config.yaml
num_hidden_layers: 10
hidden_size: 576
num_key_value_heads: 9
vocab_size: 36122
tie_word_embeddings: true
parallel_block: false
init: "uniform"
init_std_up: 0.0415
init_std_down: 0.0415
optimizer: "soap_variant"
learning_rate: 0.0147
weight_decay: 0.0
lr_head: 0.00621
decay_shape: "linear"
max_seq_len: 512
Each number is 128 + 32 x the weight over its row's rms, rounded and kept within 0 to 255. Layers, rows and columns count from 0. The size above them is the row's rms in percent of the matrix's.

# layer 6 attention query, 576x576, rms 0.0275, rows 460-495, columns 0-95
size [123 129 128 134  65  67  72  68  65  84  86  95 117 115 122 130 123 126 129 133 130 129 130 125 130 134 125 132 128 128 125 131 128 128 131 128]
[[145 104 123 114  86 102 127  96 169 123  81 148 123 194 137 143 147 124 126  71  91  83 130 157 130 144 159 131 184 139 107 171 128 105 149  73 164  92  95 151 159 203 170 130 110 132 151 139 105 132  96  99 120  88 101 115  93 121 147 181 114 136 231 139 167  94  84 134 138 122 146 131 129 242  92  73 169  96  95  94 159 196 112 149 163 136 133 123 124  92 148 115 147 116 120 107]
 [164 137 152 149  58 125 135  79 133 115 130  76 158 101 132 152 176  76  83 139 177 103 155 157 153 136 164  55 150 109 105 149 168 124 136 113  87 148 187 148 108 118  94  90 178 129 125  95 128 173 150 125 108  82  91 160 132 146 147 128 177 116 135 167 115 165 110 116 161 146  97 170  64 121 169 120 100 123 109 129  68 189 146 130 157 112 110 175 150 150 102 111  79 137 118 128]
 [156 157 135 111 150 141 111 132 114 135 109 126 182 140 133 100  96  84 134 104 141 145 126 134  88 111 174  62 144 172 169  97 137 151 165 164 104 125  78 133  66  98 125 150 128 108  48 131 122 180  87 131 145 179 107 167 138 129 127 106  97 115 149 163  87 149 149 136 100  96 147 146 185  95 172 108  97 103 154 161  81 168 107 120 142  96 129 116 135 155 187 169 123 147 102 128]
 [118 130 192 147 132 125 105 128 123  98 162  97 174 130 111 191 124 111 148 166 138 121 101 153  95 116 101 121 158 106 150 178 136 116  99 126 114  53  91 154 205 161 137 112  91 139 128  84 115 131 144  87 148 107 148 104 141 132  83 127 128 128 162 137 144  99 133  45  95 104 116 143  52 142 137  77 122 101 134 171  97 166 122 156 116 118 125 141  85 131 123 161 127 109 131 151]
 [ 73  93 123 115 164  95  85 123  91 146 130  89 130 141  58 121  94  76  57 117 103  96 162 157  98 133 103 129 127  85 167 143 118 153 166 176 191 158 178 148  96 166 158 231 152 178 174  69 121  79 150 110  97 176 142 161 112 120 137 148 204 189 143 122 115 139 113 120  89 149 127 134 128 139 122  93 206 140 156  87 154 130 163  97 110 159 135 136  92 144 122 125 132 192 146  95]
 [111 218 227 126 122 152 115 104 147  69 148 138 157 104 114 137  85 118 136 149 120  96 120 153 195 186 140 142  83 157 118 112  93 127 107 111 175  67 137  79 149  84  70 105 162 125  95 142 138 145 122 132  90 106 104  66 158 150 116 132  97 166 114 106 131 183 159  85  86 109 135 167 139 121 102 208  99 109 129 157 142 114 114 181 133 162 115 141 121 127 110 145 152  76 160 147]
 [ 92 111 127 156 186 129 125  80 169 224 139  59 167 136 114  73  93  40  57 123 133 139 157 144  88 140 105 132 129 152 128 137 180 108 135 117 161 149 142 202 168 135 157 118 164 184 133 125 156 115 111 108 131 134  99  97 123  69 141 166 162 163 185 116 102 121  81  62 152 132 150  66  74 166 164 116 116 133  82  51  88 117 181 162 125  76 158 121 140 140 140 189 135 115 119 174]
 [120 136 154 184 188  99 112 173 150 128  85 147  99 171  92 135  89 131 118 136 103 106 158 143  94 122 160 124 134 125 144 129  96  68 126 151 156  84 141 154 109 107 116 130 140 183 138  75 171  96 109 114 116 154 117 132 120 136 187 115  60 132 180 133  98  95  85  64 109 123 117 143 131 126 134 109 148  97 144 158 132 148 180 138  88  78 111 144 107 131 128 203 112 148  83 115]
 [108 127 127 134 133 190 134 145  83 107 187 187 156 163  77  73 138  97 188 167 121 142 105 139  59 128  98 132 137 107 160 125 116  88 140 126  77 182 117 123  84 118 160 177 116 116 141 160 149 130 172 102  71  87 132 162 159 174 117 119 156  64 101 145 124 176 147 152  88 153  96  96 165 191  99 123 178 137  50 140 112 150  99 176 173 146 104 131 178 116 103 129 117  99 148 107]
 [168 120  99 162 152 116  54 127 190 181 156 114 141 165 196 123 117  57  52 157 164 146  94 156 171 137 112 118  62 141 134 181 153  82  74 120  87 150  89 134 120 187 142 139 130 144  85 177 157 126  86 131 125 172 180 134 142 121 155 118 174 163 122 109 162 122 169 113 117 109 147 176 179 126 157 138 121  96 134 151 107 181 159  81 105 146 149 137 132 159 156  76 133 132 140  89]
 [200  84 102 142  95 153 162 144  83 106 134 181 131 177 121 112 138  39 154 102 137 111 130  98  68 155 146 181 145 123 164 101 144 160  90 157 151  96 154 129 148 124 156 110 135 113 108 129 100  97 181  85  80  91  99 109 115  87 126  98  85 139  89 100  56 154 124 148 135 126  79  73 114 138 112 114 132  69 142 117 113  94 140 137 155  65 115 112 146 110  76 177  81 154 124 153]
 [113 131 177  47 153 112 134  94 121 137  97 180 119 162  96 138 135 137 146 126 116 107 198 100 129 148 130 133 125 180 153  95 121 165 137 124 130  96 173  78 155 109 194  32 128 146 124 118  97 151 136 185 140 115 120  99 169 161 113 159  94 128 183  90  98  87  84 132 147 174 146 175  84  97 120  89  76 194  75 154  76 121 110 163 190 107 133 117 113 112 126 125  87 109  93 125]
 [ 42 161 105  69 150 124 116  86 205 120 107 157 113 152 113 130 114 146 108 107 104  92 111 131 131 104 145 102 139 139 122 110 108 134 137 135 116  92 125 168 112 139 149 103  89 125 159 149 133  81 139 125 190 129 158 117 124 155  82  89 222 132 102 165 157  63 115 105  93 129 163 169 133  70 124  96 114 162 128 213  91 182 133  85 125 104 117 136  88 161 112 110 130 121  93 110]
 [165 106 156 170 141 136  70  96 154 133  60 116  55  87 161 104 106 105 112 109 149 130 130 150 151 124 139 131  77  87 118 131 124 177 112  86 158 143 140 202 105 166  83 152 181 130 127 100 113  90 113 122 125 155 105 121 135 193 158 124  79 149  78 139 141 113 105 114 127 123 112 106  83 137 124 155 112 106 164 114 164 115 137 129 123 124 147 111 137 132 222  72 116 199 167 174]
 [146  92  98  85 182 140 139  88  87 146  93 111  91 124 132 137  72 135 153 168 194 130 189 124  86 125 125 199 114 111 151 176 116 145 162 114  93 147 218  74 136 151 189 131 121  79 123  95 159 119  71 127 124  89 161  62 140 130 115  82 112 143 119 142 109 132 125  97 110 136  99 142 133 139 129 157  55 155 138  91 120 196 134 135 127 167 125 174 166 124  95 135 181 107  86  89]
 [141  98 141 140 171 143 154 157 125 104 104 154 161 110 154 167 145  65 107 156 172 151 130 130 131  87  98 130 189 168 154 148 124 130 114 124  97 127 119 157 102 112 101 132 141 135 155 104 137 219 120 151 176 103  94 156 128 156 133 100 167 110 122  91 219 213 147 146  66 110 104 123 171  97 131 111 164 143  70  89  79 223 139 106  82 155 117 139 157 103 119 134 112 100 123  88]
 [116 104  92  82 138 146  79 117 121 102 137 152 154 108 116 139 124 125 108 148 159 104 158 145 142  78  94  97 128 121 124 162 156 156  74  96 119 123 113 120 178 107  86 102 142 137 168 133 120  78 114 128 110 116 163 106 124 172 176 110 112 117  95 108 143 127 113 162 178 112 149 131  51 163 117 138  91 163 113  77 132  52 130 118 133 177 136 125 136 160 120 131  89 157 194 108]
 [131 128 175  92 109 161 157 100 121 100 144 169 129 129 155 120  85 189 132 152 164 155 140 164 101 159 131 124  78 244  57 120 116 148 166 161 165 166 149 104  68 185 115  57 130 161  86 173 124 221 154 133  82 126 123 144 159  32 156  86 140  92 128 154 149  91 122 133 147 144 118 105  90 113 178 119 155 106 107 170 145 166 158 153  93 112 145 165 114 171 120 189  95 100 100 101]
 [102 153 136  68 113 164 111  72  96 143  99 145 187 120  72 138  49 160 139  79 119  76 106 135 140 135 198 153  91 137 174 139 175 111 172 157 167 163  49 170 162 160 154 176 177 120  89 140  97 108 123 172 112 150 132 113 104 187 106 107 169 181 112 105 116 125 172  92  82 131  85 180  88 163 134 211  84 103 167 136 142 125 162 132 108  93 131 123 114  77  95  97 163 120 151 110]
 [ 81 151 101  51 121 182 104 115 184 128  66  92 170 128 190 117 102  97 134 145  94 114 109 123 141 142 174 172  80 144 152 132 133 132 124 143  74 157 169 117 140  88 147 103 130 138 154 134 118 132 126 102  96  76 106  70 112  53 116  93 146  96 116 176 181  92 158  58  65 162 137 118 133 140  93 138 171 136 105 149 141 137 155 129 202 100 135 148 189 108 100  92 146 125  96  90]
 [106 127 178 161 143  81 154 141  71 176  98 214 139 124 128 121 101  93 130 104 153 113 104 105 145 138  66 145 109 135 121 133 149  89 122 172  98  78  79 139 101 167 111 143 165 133 141 155  98 145 124 105 101 144  97 106 173 159 114  85 116 149 132 132 142  70 106 132 129  89 125 116 124 150 183 115 114 137  98  68 110  48 134 119 107 104 121 158 129 103 133 166  74 117 133 130]
 [153 103  66 136 140 160 104  98 137 147 148  79  91 136 155  92 178 112 131 158 156  89 165 129 181 107 163 137 150 111 155 103 108 176 186 157 104  99 112  91 190 181 136 102 153 134 119 142 129 126  15  89 140 199 158  97 186 150  83 123  78  87 135 131 172 130 120 152  76 130  84 172 168 156 180 117 125 116 129 133  74  96 129 185  21 123  96 202 119 138 123 127 159 102  79 112]
 [ 90 126 141 202 156  74 123 132 164 136  99 126 164 110 129 114  92  84 104 161  97  65 130 136 133 170 228 107 108 106 192 105 132 127  83 143 129  89 107 156 141 106 135 108 159 158 146 191 119  69 146 175 154  79 176  81 148 150 121 113 111 107 142 106 122 133  88 189 165 132 163 134 133 108  96 125  83 136 149  98 102 122 186 125 100  99 188 189 155  86 146 153  78 129 167 118]
 [152  72 149 170 108  94   6 156 116 124 154 123 131  70 172 105 154  91 123  73 147 134 165 142 102  84 128 114 164 119 183 154 172 135 102 184 109 144 101 167  67 184 105 167  86 126  89 115 101 181 115 153 119 169 100 150 116 121 106 113 143 193  97 161 140 105 112 104 141 110 152 106 107 133 138 101 145 121 147 150  64 128 120  87 106 156 102 155 108 114 133 162  68 109 130 137]
 [156 115 165 126 147 112 106 165 160 115  89 118  87 115 103  96 101 179 107  74 144 102 111 139 135 141  62 123  85  96  96 117 141 126 161 134 145 171 123  80 110 149 147 165 116 163 108 162 133 136  90 139  74 141 108 119 145  64 190  75 114 170 124  97 106 157 152 167 120  76 167 105 147 127 188 130 121 116 117 164  98 154 139 121  89 145 126 127 185 138  69 124 139  92  95  82]
 [136 136 149 162 175  85 131 128 161 158 131  84 134 105 158  61 106 112 123  95  87 119 174 136 135 103 122 138 172  91 120 154 142  82 162 146 156 107 169 124  85 153 127 101 133 123 130 146 148 202 203  68 119 135 116 117 120 207 111 115  96 131  92 133 143  94 149 107  92 138  97 130 160  94 143  49 153  78  77 162 122  93 149  65 166 126  88 105 163 145  86 137 100  89 128 141]
 [119  97 158  78  88 127 188 167 139 117 106 131 134 101 118 116 185 102 129 114 106  92 144 132 142 164 118 137 186 125 174 141 152 138 174 190  87 154 149 142  79  92  77 103  69  85 135 170 163 119 130 193 147 152 179 114 178  70 135  84  78 161 110 100  85  92 132 105 117 143 151 147 107 119 147 138 115 115 142 124 182 171 186 172 114 160 142  99 141 101 152 182  81 113 162 174]
 [118 140 129 147 118 136 117 174 121 154 169 102 121 140 137  80 149 155 124  79 118 118 130  96 100  85  80 160 149 126 151  71 124 119 140  74 167 173 145  90 208  48 152 129 105  70 100 116 178 124 134 145 126 136 180 133 157 134 124 127 131 106 150 106 121 110 184 175 140 151 106 106  73  99 157 179 101 101 208 129 125 130 156 172 149 146  40 164 165 146  94 131 196 135  68  89]
 [ 68 143 112 102 126 128 158  82 144  99 135 125 105 145 150 134 115 115 131 117 176 109 134 106 166 126 147 164 185  86 117 109 125 102 129 141 156 151 102 134  95 114 185 107 155 119 134  98 176 112 159 110 160  83  95 149 189 222 117 112 174 102 198 168 115 172  89 131  49  84 125 104 109  59 100 214 180 184 147  73  92 133 135 141  93 118  96 157 114 157 111 194 145 131 134 107]
 [ 85 112  48 194 106 108 109 140 116 145  80 127  48 130  78 125 125 120 150 173  95 123 118 172 174  79 141  81  90  88  85  97 136  76 144 162 124 140 122  48 118 118 173 118 171  84 125 164 124 131 100 125 174 169 158 129  59 126  90  95 155 150 152  45 124 152 139 117 130 103  84 104  91 149 107  81 170 117  80 151 153  73 117 213 146 168 133 155  54 142 138  85 199 150 149 141]
 [122  95 193 154 118 162 105 160 129 172 128 102 178 181 127  78 123 110  64  99  74 130  96 116 103 145 112 132 155  88  84  66 152  97 122 140 113 188 152 197 130 115 121 134 132 179  87 129  62  92 149 106 149 127  97 190 138 154 152 151 137 158 103 150  92 184  75  70 154 125  45 110 122 141  74  83 129 133 114 170 205 107 120 162 118 103  63 110 110 199 109  60 150 135 104 133]
 [149 117 148 161 120 145 167 127  92  94 118 113 160 165 181 144 113 142 138 152  62  84 188  88 187 134 134  95 131 111 107 110 161  74 140 140 104 122 135 102 179  73 119 116 145  84 109 143 121 143 143 100 155  71 150 121 132 138 140 150  91 103 120 148 134 153  46 155 103 153 102  83 151 150 138 108  94  97 118 151 109 177 114 164 123 202 121 133 131 114 163 164 134 140 142 181]
 [ 89 135  81 151 131 148 140 121 140 177 166 164 156 136 158 160 117 147  78 123  74 168 132 113  93  84 121  92 145 188 166 131  55 171  90 168 130 128 120 109 218 152  94 138 124 170 168 123 107 131 137 166  94 145 161 149 154 146 136 140 124 106 219  85 111 171 112 153 177 141 164 117 132 142 103 155 170 131 161 100  88  93 177 150 146 134 112 116 166  78  63 175 169  50 138 168]
 [130  97 130 143 144 103 118  90 119 168  90 111 137  75 110 168 184 154 186 113 115 108 115 134 149  88 125 173 113 137 100 155 108  80  81 105 155 150 174 137 135 155 133 165 143  95 120 143 175 160 134 123 162 146 134 180  86 104 121 177 137 165  84 150 131  80 134 159 120  92  95  72  91 201 100 117 145 148 109 137 171 151 111 148  76  80 128  91 126 117 124 160 116 163 135 145]
 [110 121  56 130 137 109  92 131 138 120 121 101 136 193 114 100 108 143 142 140 127 162  75 112 112 143 181 155 141 145 140 102 101 112 162  69  77 148 184  71 155 158 122  98 110 146 169 112 138  94 196 118 154 117  76  82 127  56 164 114  91 149 147 119 123 106 129 128 132 158 141 110 163 152 126 196 103 132 169 120 135 111 152  81 101 110 126 133 144 135 120 110 141 187 122 140]
 [ 97 153 206 126 139 135 149  87 133  81 132 126 159 131 133 144 145 170  76 113 131 102 158  91 116  68 148 154 139 178 192  76 107 179 138  75 201 100 179  98  63 149 131 195 181 138 123 102 151 155 155 112 189 153 122 142 164  83 129 167 134 100 153  52 123 101 155 146 202 133 111 127 132 109 128  81 138 113 100 107 126 107 119 142 154 131 116 107 141 113  92 183 117  81 177 144]]
# layer 6 attention key, 576x576, rms 0.0261, rows 460-495, columns 0-95
size [120 124 121 134  67  62  70  68  72  73  73  68  83 100 122 120 117 125 125 129 125 128 125 123 125 135 122 129 123 122 123 133 127 125 132 126]
[[158 136 134  94 121  86 111 146 166 122  98 171 140 165 186 148 107 159 190  76 127  87 121 105 137 103  93 157 159 134 141 106 137 140 131 106  80 114  63 127 151 136 110 141 127 156 134 115  91 104 115 130 113 119 144 133 163 158 119 180 124 125 135 118 169 118 118 107 121 148 136 157 151 205  86 111 170 124 152 169 172 159  91 189  74  97 166 146 142 196 153 119 163 132  78 122]
 [132  91 150 161  38 116  93 136 116  90 134  57 126 140 175 140 151 126  96 156 175  76 153 149 130  86 140 136 137 151 167 134 140 169 132 100 127  95 182 137 110 144 126 122 162 149  96 205 148 140 156 132 147 107  96 127 141 162 189 152 143 151 160 105 153 118 137 134 166 155  71 168 116  79  74 126 119 138 141 160  84 152 106 123 141  91 143 156 120 119 144 105 177 139  70 125]
 [ 87 133 141 167 105 151  90  98 102 111  90 102 189 115 127 124  87 128 110 172 154 152  83 129 106 120 145 124 123 132 152 112  94 132 105 129 106  78 151 166 124 158 128 153  86 138 116 117 117 198 121 109 149 179  96 133  97 109  93 111  74 148 169 164 147 132  74 111 135 117 121  51 162 117 127 146 176  99 134 153 110 116 163 158 113  93 131 117 166  92 124 127  73 108 133 104]
 [ 65 132 164 148 114 124 132 109  91  93 173 105 128 138 138 180 157 127 121 108 148 159 179 158 142  84 111 123 137 136 109 109 167  71 135 171 129 104 196 135 237 198 112 152  61 174 146 169 120 145 137 145  62 128 119 142 112 115  98 116 103  79 104 128 187  98 109  94 137 127 153  99 103 127 152  85 180 145 110 170  46 126 147 186  90 147 112  89  55 130 125 138 140 148 148 134]
 [179 127 125 125 150 113 154 137 107 135 122 117 160 100 140 166 121  98 126  76 124 188 109 112 166 118 190  93 144 109  96 198 171 151  89 121  84 140 110 167 146 153  89  93 121  78  96 150 122 125 162 154 137 134 112 102 132 155 175 141 125 109 162 112 170 120 143 134 116 104 156 149 152 104 155 148 140 126 123 111 109 130 146 134 131 162 130 158 149 110 113 105  83 134 110 112]
 [133 150  98 145 129 104 150 111 153 150 148 122 106 160 104  55 138  98 156 194 110  99 135 169 162 132 126 158 119 141 150 123 117 152 132 153 176 122 116 129  80 110  82 157 162 129 171 149  94 175  28  71 152 172 116 156 109 121 107 112 118 140 122 105 148  88  90 170 136  82  89 132  84 161 195 106  82 121  81 145  59 167 135 152 135 141 140 126 129  94 156 151 140 122 134 200]
 [126 155 102 136 131 188 119  98 134 148 171 176 145 133 139  90 149 131 157  82 102 100 118  93 126  95 162 104 110 134 119 128  95  67 101 134  66 102  62  95 121 196 112 108  56 118 109 114 108 125 119 144 173 162 123 125  76 155  80 137 130 129 165 155 126  94 185 142 118 140  91 144 148  79 194 103 181 151 106 151 123 116 117 144 118 162 154 107 130 167  92 157 142 115 144  40]
 [127  77 139 177 121 117 156  89 126 134 178 114 179 145 126 127 170 142 126  82 102 196  79 126  93  75 122 115  87  88 135 168 138  66 118 125 110 154  93 124 137  96 155  84  85 169 121 201 117 105 127  85 155 139 119 120 166 171 118 113 162  83 146 164 122 130 165 115 140 142 164  71 141 115 139 153 166 123 133  97 154 127 132 104 123 136 117 134 138 108 146  90 170 117  99  19]
 [233 106 134 121 103 103  69  95  95 107 153 195 149 132 165 169  78 153  98  82 176  59 169  78 161  99 136 147 146 142 123  66  97 200 159 128 102 143  69 112 119 164 172  82  50 184 132  97 114 110  95 118 127 118 160 171  56 101 155 110 138 133 136 152 102 150  59 149 120 118  74 147 142 109 151 129  88  92 157  97 122 136 152 133 121 126 133 183 118 147 133 105 113 170 122 133]
 [ 69  97 108  94 128 146 157 162 160 109 118  68 146 113 154 120 126 130 119 104 164 122  68 108  95  82  87 135 186 180  84  98  68 137 138  65 114 149 123 134 145 108  55 153 133 102  89 114 106 168 132  97 141 161 121  93 146 104 158 125 125 109  65 154 152 150 115 159  86 142 144 118  96 155 115 119  71 140 119  89 154 121 139 164 141 129 115 110  96 175 113 106 176  96 129 111]
 [133 120 141 176 101  93  51 151 121 173 154 165  99 131 112  92 143 135 134 148 115 163 128 187 121 145 115 137 132 110  97  68 176 119 158 136 121 140  99 137 148 145 155 126 174 154 124 146 105  50 128 133 161  99  84 175 113 136 136 140 162 100 178  92 154 112 100  97 127 119  90 116 176  62 189 171 170  63 189 176 107 186 129 109 123 178 151  96 173 125  81 150 176 172 127  91]
 [113 121  44  96 150 146 170 141  62 132 141  90 195 120 237 125 192  80 134 160 153 108 102 160 200 144 161 185 185 174 106 175 127  92  77 159 106 137 112 164 160 155 103 198 103 145 132 106 111 124 169  82 116  98 141 171  92 136 124 187 150 139 146 119 143  95 168 143 115 127 126 137 101 152  95 210 127 118 162 123 125 185 138 132 144 187  85 128 118 153 135 171  67 159 135  86]
 [ 59 117 114 132 173 131 205 133  58 145 101  84 206 157 200 144 178 153 116 147 126 125  97 140 146 138 117 132 140 143 108 146  98 140  94  81 139 124 151 158 124 123  94 146 140  98  91 129 135 159 205 118 120 135 131 149 171 155 172 161 177 155 121 140 141 143  98 178 111 169 163 119  85 160 115 128 157 157 186 159 162 146  91 103 131 135 105  62 131 163 158 187 102 120 159 109]
 [141 136 167  73 171 113 158 118 157  91 143 121  74 126 146 119 127  79 152 107  92 135 130  81 126 135 159 190 118 110 121  25 120 119 137 112  99  75 103 143 161  88 155 178  86 109 150 160 103 156 147 169 143 147 158 110 131 173  79 144 142 117 100 122 131 187 176 126 142  92 136 137  99  85 164 156 140 137 134  90  99 128 114 156 111 103  95 157 106 131 161  78  33 113 157 144]
 [155  48 121 152 160  99 148 153 126 190 115 123 101  97 132  72 112 107 113 166 183 140  54 101 171 100 119 151 125 110 104 119 130  97 125 149 159 114 145 164 110 146 140 110 160 116  84 134  81 114 106 165 170 116 121  87  86 149 100  66 135  88 138 139 173 130 182 125  70 107  88 136 126 121  73 121 101 156 167  95 144 151 132 169  94 121 133 164  72 118 135 158 194  87 139  82]
 [141 110 137 129  91 120  84 106 118 121 132  99 158 107  76 116 142 144 103 163 163 209 112 126 155 142  90 128 144  89 172 138 103 104  81 169 127 117 128 160 188 142 133 130 127 124  93 117 117 172  54 139 145 116 152  98 146 117  92  96 136 109 128 149 149 185 112 149  69 158 129 140 184  93 141 144 156 218 114 153 117 198 117 139 151 155 140 173 172 152 180 116 140 101 145 160]
 [116 147 142  73 125 105 127 146 175 129  55 211 151 127 167 158  75 160 149 139 122  97 138 172 174  81  91  93 102  96 117 157 117 189  79  50 113 125  87 159  95 153 138 138 106 119 160  93 120  82  98 160  54 125 150  99 128 187 174  95 145 128 148 109 154 141 153 178 129 161 125 136 110 113 145  93  89 174  93  78 151  91  72  64 146 152 114 163  66 129 128 160 118 128 176 172]
 [112 175 197 100  82 131 103 146 170 107 113 170  86 189 119 102  70 130  96 152 146 109  95 146  98 173 141 136  50 186 182 121  80 116 140 100 188 161 172 108 153 178 153  87 124  92 117 143 112 140 183 200 134 161 163 101 150 151 174 140 195  67 137 137 106 131 110 104 109 152 116 124 107 151 115  91 165 140 126  98 173 133 112  95 149  90 131 156  98 132 154 179 138 105 130 131]
 [146 103 163 131 158 109 142  79 108  96 111  76 173 125 133 166 125 108  94  96 123 101 107  91 143 143 188 121  84 104 135 177 156  99 195 172 150 111 127 148 132 158 122 166 141 132 102 134  96 105 161 149  68  74  84 124 103 189 179 162  75 163 122 132 188 140 145 137 133 139 107 163  83 158 173 153  87  84 160 126 141 152 175 167  98 106 122 131  95 157 154 167 129 105 177  57]
 [109 153  96  64 166 143  88 102 134 154 168  96 120 120 133 140 151  79 141 121 128 150 116 148  89 101 135 104 122 144 106 141 155 140 129 108  93 160 135 128 109  79 163 115  95 118 142  92 131 181 126 145 126 141 159 131 126 122 140 134 112 124  60 141 122  71 123 120 131 138 105 150 159 126 129  78 104 165  52 148 144 115 104 135 147  83 112 165 169 205 186  72 126 127 145  67]
 [ 78 150 158 162 154 140 118  55  97 124 105 131 126  92 108  70 155 139 160 133 146 121 155 127  96 144 126 122 200 145 100 106 145  82 129 139 119 171  96 154 118 193  92 150 136 137 136 138 127 154 142 127 163 171  96  90 144 151 133 101 141 145 116 133 111  74 119 126 127 120 110 152  77  61 188  86 184  87 181 115  50 118 139 169 140 164  86 122 164  96 159 205 147 154 134 114]
 [125 106 106  82  88 130 117 111  84 134 164 183  85  83 107 122 177 140 153 155 132  76  84 142 206 150 103 162 200 119 162  37 176  73 134 157 155 124  91  52 121 170  97  86 100 125  83 143 109 119 140 128 147 190 142  83  83 122 111 151 126  94 114 132 186 114 131 157 109 112 149 184 142 152 125 112 159  93 158 116 153  47  59 176 159 133 166 158 114  98 136 124 179 103  81  99]
 [ 90 135 203 110 108  74 131 142 153 133 139 141 136  89 104 128 139 119 113 160 135  43 146 137 172 156 139 133 137 107 162  78 139 115 119 140 181 152 130 181 151 119 106 131 124 164  93 177 128 131  82 147 120  78 110 101 186 146 125 123  79  92  97 124 157  65 141 128 125 188 148 114 154 117 156  91 101  63 112 123 117 100 167 142 124 158 101 163  97  94 118 109 121  82  89 159]
 [130  87 164 121  97 149  89 168 159  96 114  27 188  74 169 115 142 170 155 128 136  92 127 153 126 112 141 158 149 130 141 154 139 157  69 112 121 169 103 144 133 159 104 154 125 122 116  88 105 153 169 170 139 158  77 133 177 170 135 124 138 179 152 128 112 125 165  86 102 137 145  85 144 121 127 131  86  99  70 127 120 146 134 124  62 127 141 179  90 135 108 109 152 122  95  99]
 [149 131 151 129 145 111 126 150 206  24 103 137  80 113 131  69  97 146  90 104  74 140 143 119 144 175  70 178 145 192 113  91  60 116 125 164 135 169 146 124  62 133  58 120 108 147 157  85  93 125 134 150  54 192 101 171 103 154 175 126  72 110 114 139 160 124 122 114 155 131 156 135 159 152 199  92 174 123 116  67 136 123 125 139 140 101 168  92 178 112 112 182 145 110 132 106]
 [123 138 179 164 114  85 110  97 127 138 123 106 155 135 111 162  76 170 108 107 124 101 161 117 121  95 111  95 139 189 117 145 124  89  96 150  96 114 121  84 139 111  93 113 148 141 126 149 170 154 149  90 180 142 109 128 114 105 110 159 128 121  97 106 213 107 126 115  81  68 105 100 138  95 205  51 134  86  93 132 125 105  90 125 163  74 111  73 180 205 109 117  89  90 120 145]
 [ 84 158 174 123 144 137  98 128 176  96 144  98 152 111 119 195 136 129 105 154  94 120  75 158 123 131 104 226 159 166 149 157 154 166 139 122  43 183 127 186 109  84 144 132 173  90  74  77 153 178 131 142 127 126 144 119  84 130 115 133 121 114 111  93  87  45 163 123 136 136 126  94  66 107 175 107 110  58 129 156 133 178 155  88 110 128 144  70  86 164 162 157 158 154 129 139]
 [178  79 169 103 121 210  57 158 109 159 151 114 124 106 113 140 158 155 131 114 136 148  86 110 149 132 173 202  86  82  99 177 134 116  87 125 191 108 128  43 137 138 109  77 111 104  92 167 127 158 137 137 118 163 189 140 152 182 124 131  98 115 104 118 133  69 213  84 123  91  94  98 100 153 172 179  97 103 144  95 131  33  75 127 128 113  92 173  79 195  93 146 151 107  88  95]
 [ 92 143 165 133 152 147 125 132  96  96 120 169 152 153 134 142  84  76 138 113 153 158  84 156 116 142 137 192 154 113 155 132 131  71 122 132 147 165  89 156 146 103 133 146 112 132  96 158 114  86 181 101 117  60 107 141 149 189  60 132 174 159 177  99 139 160 131 106  90 107  98 129 143 169 121 210 114 151 229 137  86 181  80 195 131 152  65 173 113  59 131 124 119 110  91 120]
 [ 89 135  91 147  97 153  78 140 104 139 164 136  92 140 153 138 104 131  81 102 123 158 148 177 123 177  77 145 145 116  68 174  89 136 121 141 166 138 104  93 110 157 164 137 170 162 143 104 134 182  75 217 142 159  80 148 151 135  87  97 122 156 128  79 153 171 121 107 173 153 110 136 100 207 143 129 209 165 118 121 135  96 151 156  97 151 103 143 113 171  98 143  89  85 113 153]
 [181  94 182 183 111 177 109  87 128 141 163 128  90 158  92 139 107 171  72  89 122 137  73 181  99 106 101 123  64 151 115  75 108 131  78 158 186 172 134 151 142 132  78 145 122 151  91 101  81  60 156 128 202 141 146 121 103 145 126 115 128 174 157  83 153 143 115 121 148 128 118 166 111 138 113 115  58 149 132 158  79  60 185 174  95  92 143 124  85 227 128 115 106 140 110 166]
 [118 122 155 110  66 177 122 203 143  87 107 168 159  93 122 159 145 120  83 124 107  59 190 129 151 111 140 126 114  73 138 115 148 132 152 135  85 170 141 162 141 109  91 122 154 133 163 154 108  88 140  91 128  63  83 153 126 182 104 124 114 150 145 140 142 183 105 127 109 157 123 132 136 147  74 123 117 139 135 144  81 155 118 190 100 144 176 171 123  56 199 156 160 143 117 146]
 [115 124 113 129 123 162 182 100 136 134 122  89  77 146  95 119 120 125 104 142  81 125 117 113 104 106 138  75  97 121 125 144 109 169 147 172 108 126 112  85 166 140 189  65 123 115 156 127 104  87  91 137 129 175 192 180 136  67 141  73 134 139 152 118 142  95 102 177 146  95 169 124 147 143 143 155 121 135 142 177 179  99 148 137 118 159 114 100  86  72 101 108 162  90 136 144]
 [150 121 123 118  86 165  93  42 152 119 128 196 124 127 124 133 193 145 191  84  99 185 125 167 155 132 148 135 130 146 120 142 147  62 123 107 146 168 164 191 138 129 132 141 176  93 177 128 202 136 162 137 152 138 145 182 132 113 150 101 157 125  63  93 106 153  85 111 125 118 161 184 133 128 163 182 118 143 108 141 137 117 120  77 101 130 136  77 109  71 161  99 127 155 128 167]
 [120 107  75 114 139 112  88 171 130 151 107 131 113 152 168  90 125  90 144 170 116 175  92 148 139 129 221 110 111 156  68 123  56 161  72 122 102 129 118  69  96 128 138 137 130 125 113 155  80 116 138 187 103 142 114 148 161  66 142 105 127 127 121 107 119 109  98  79 133 158 122 100 162 132  82 196 124 177 163 100 134  97 125 154 154 131 148  94 158 184 118 141  86 171  95 216]
 [142 109 159 145 114 158 156 159 164 140 118 149 123 177 124 134 128 134 108 136  83 133 169  74 121  54 135  95 122 122 242 166  91 171 119  73 151 139 145 124  64 143 107 152 151 127 116 133 135 104 120 140 144 120 101 184  83 122  97 151 134 118 116 117 144 106 140  66 106  67  73 190 166 166  99  96 187  82 146 112 138 135 101  86 160 150 111 149 142 147  91 182 115  87 139 129]]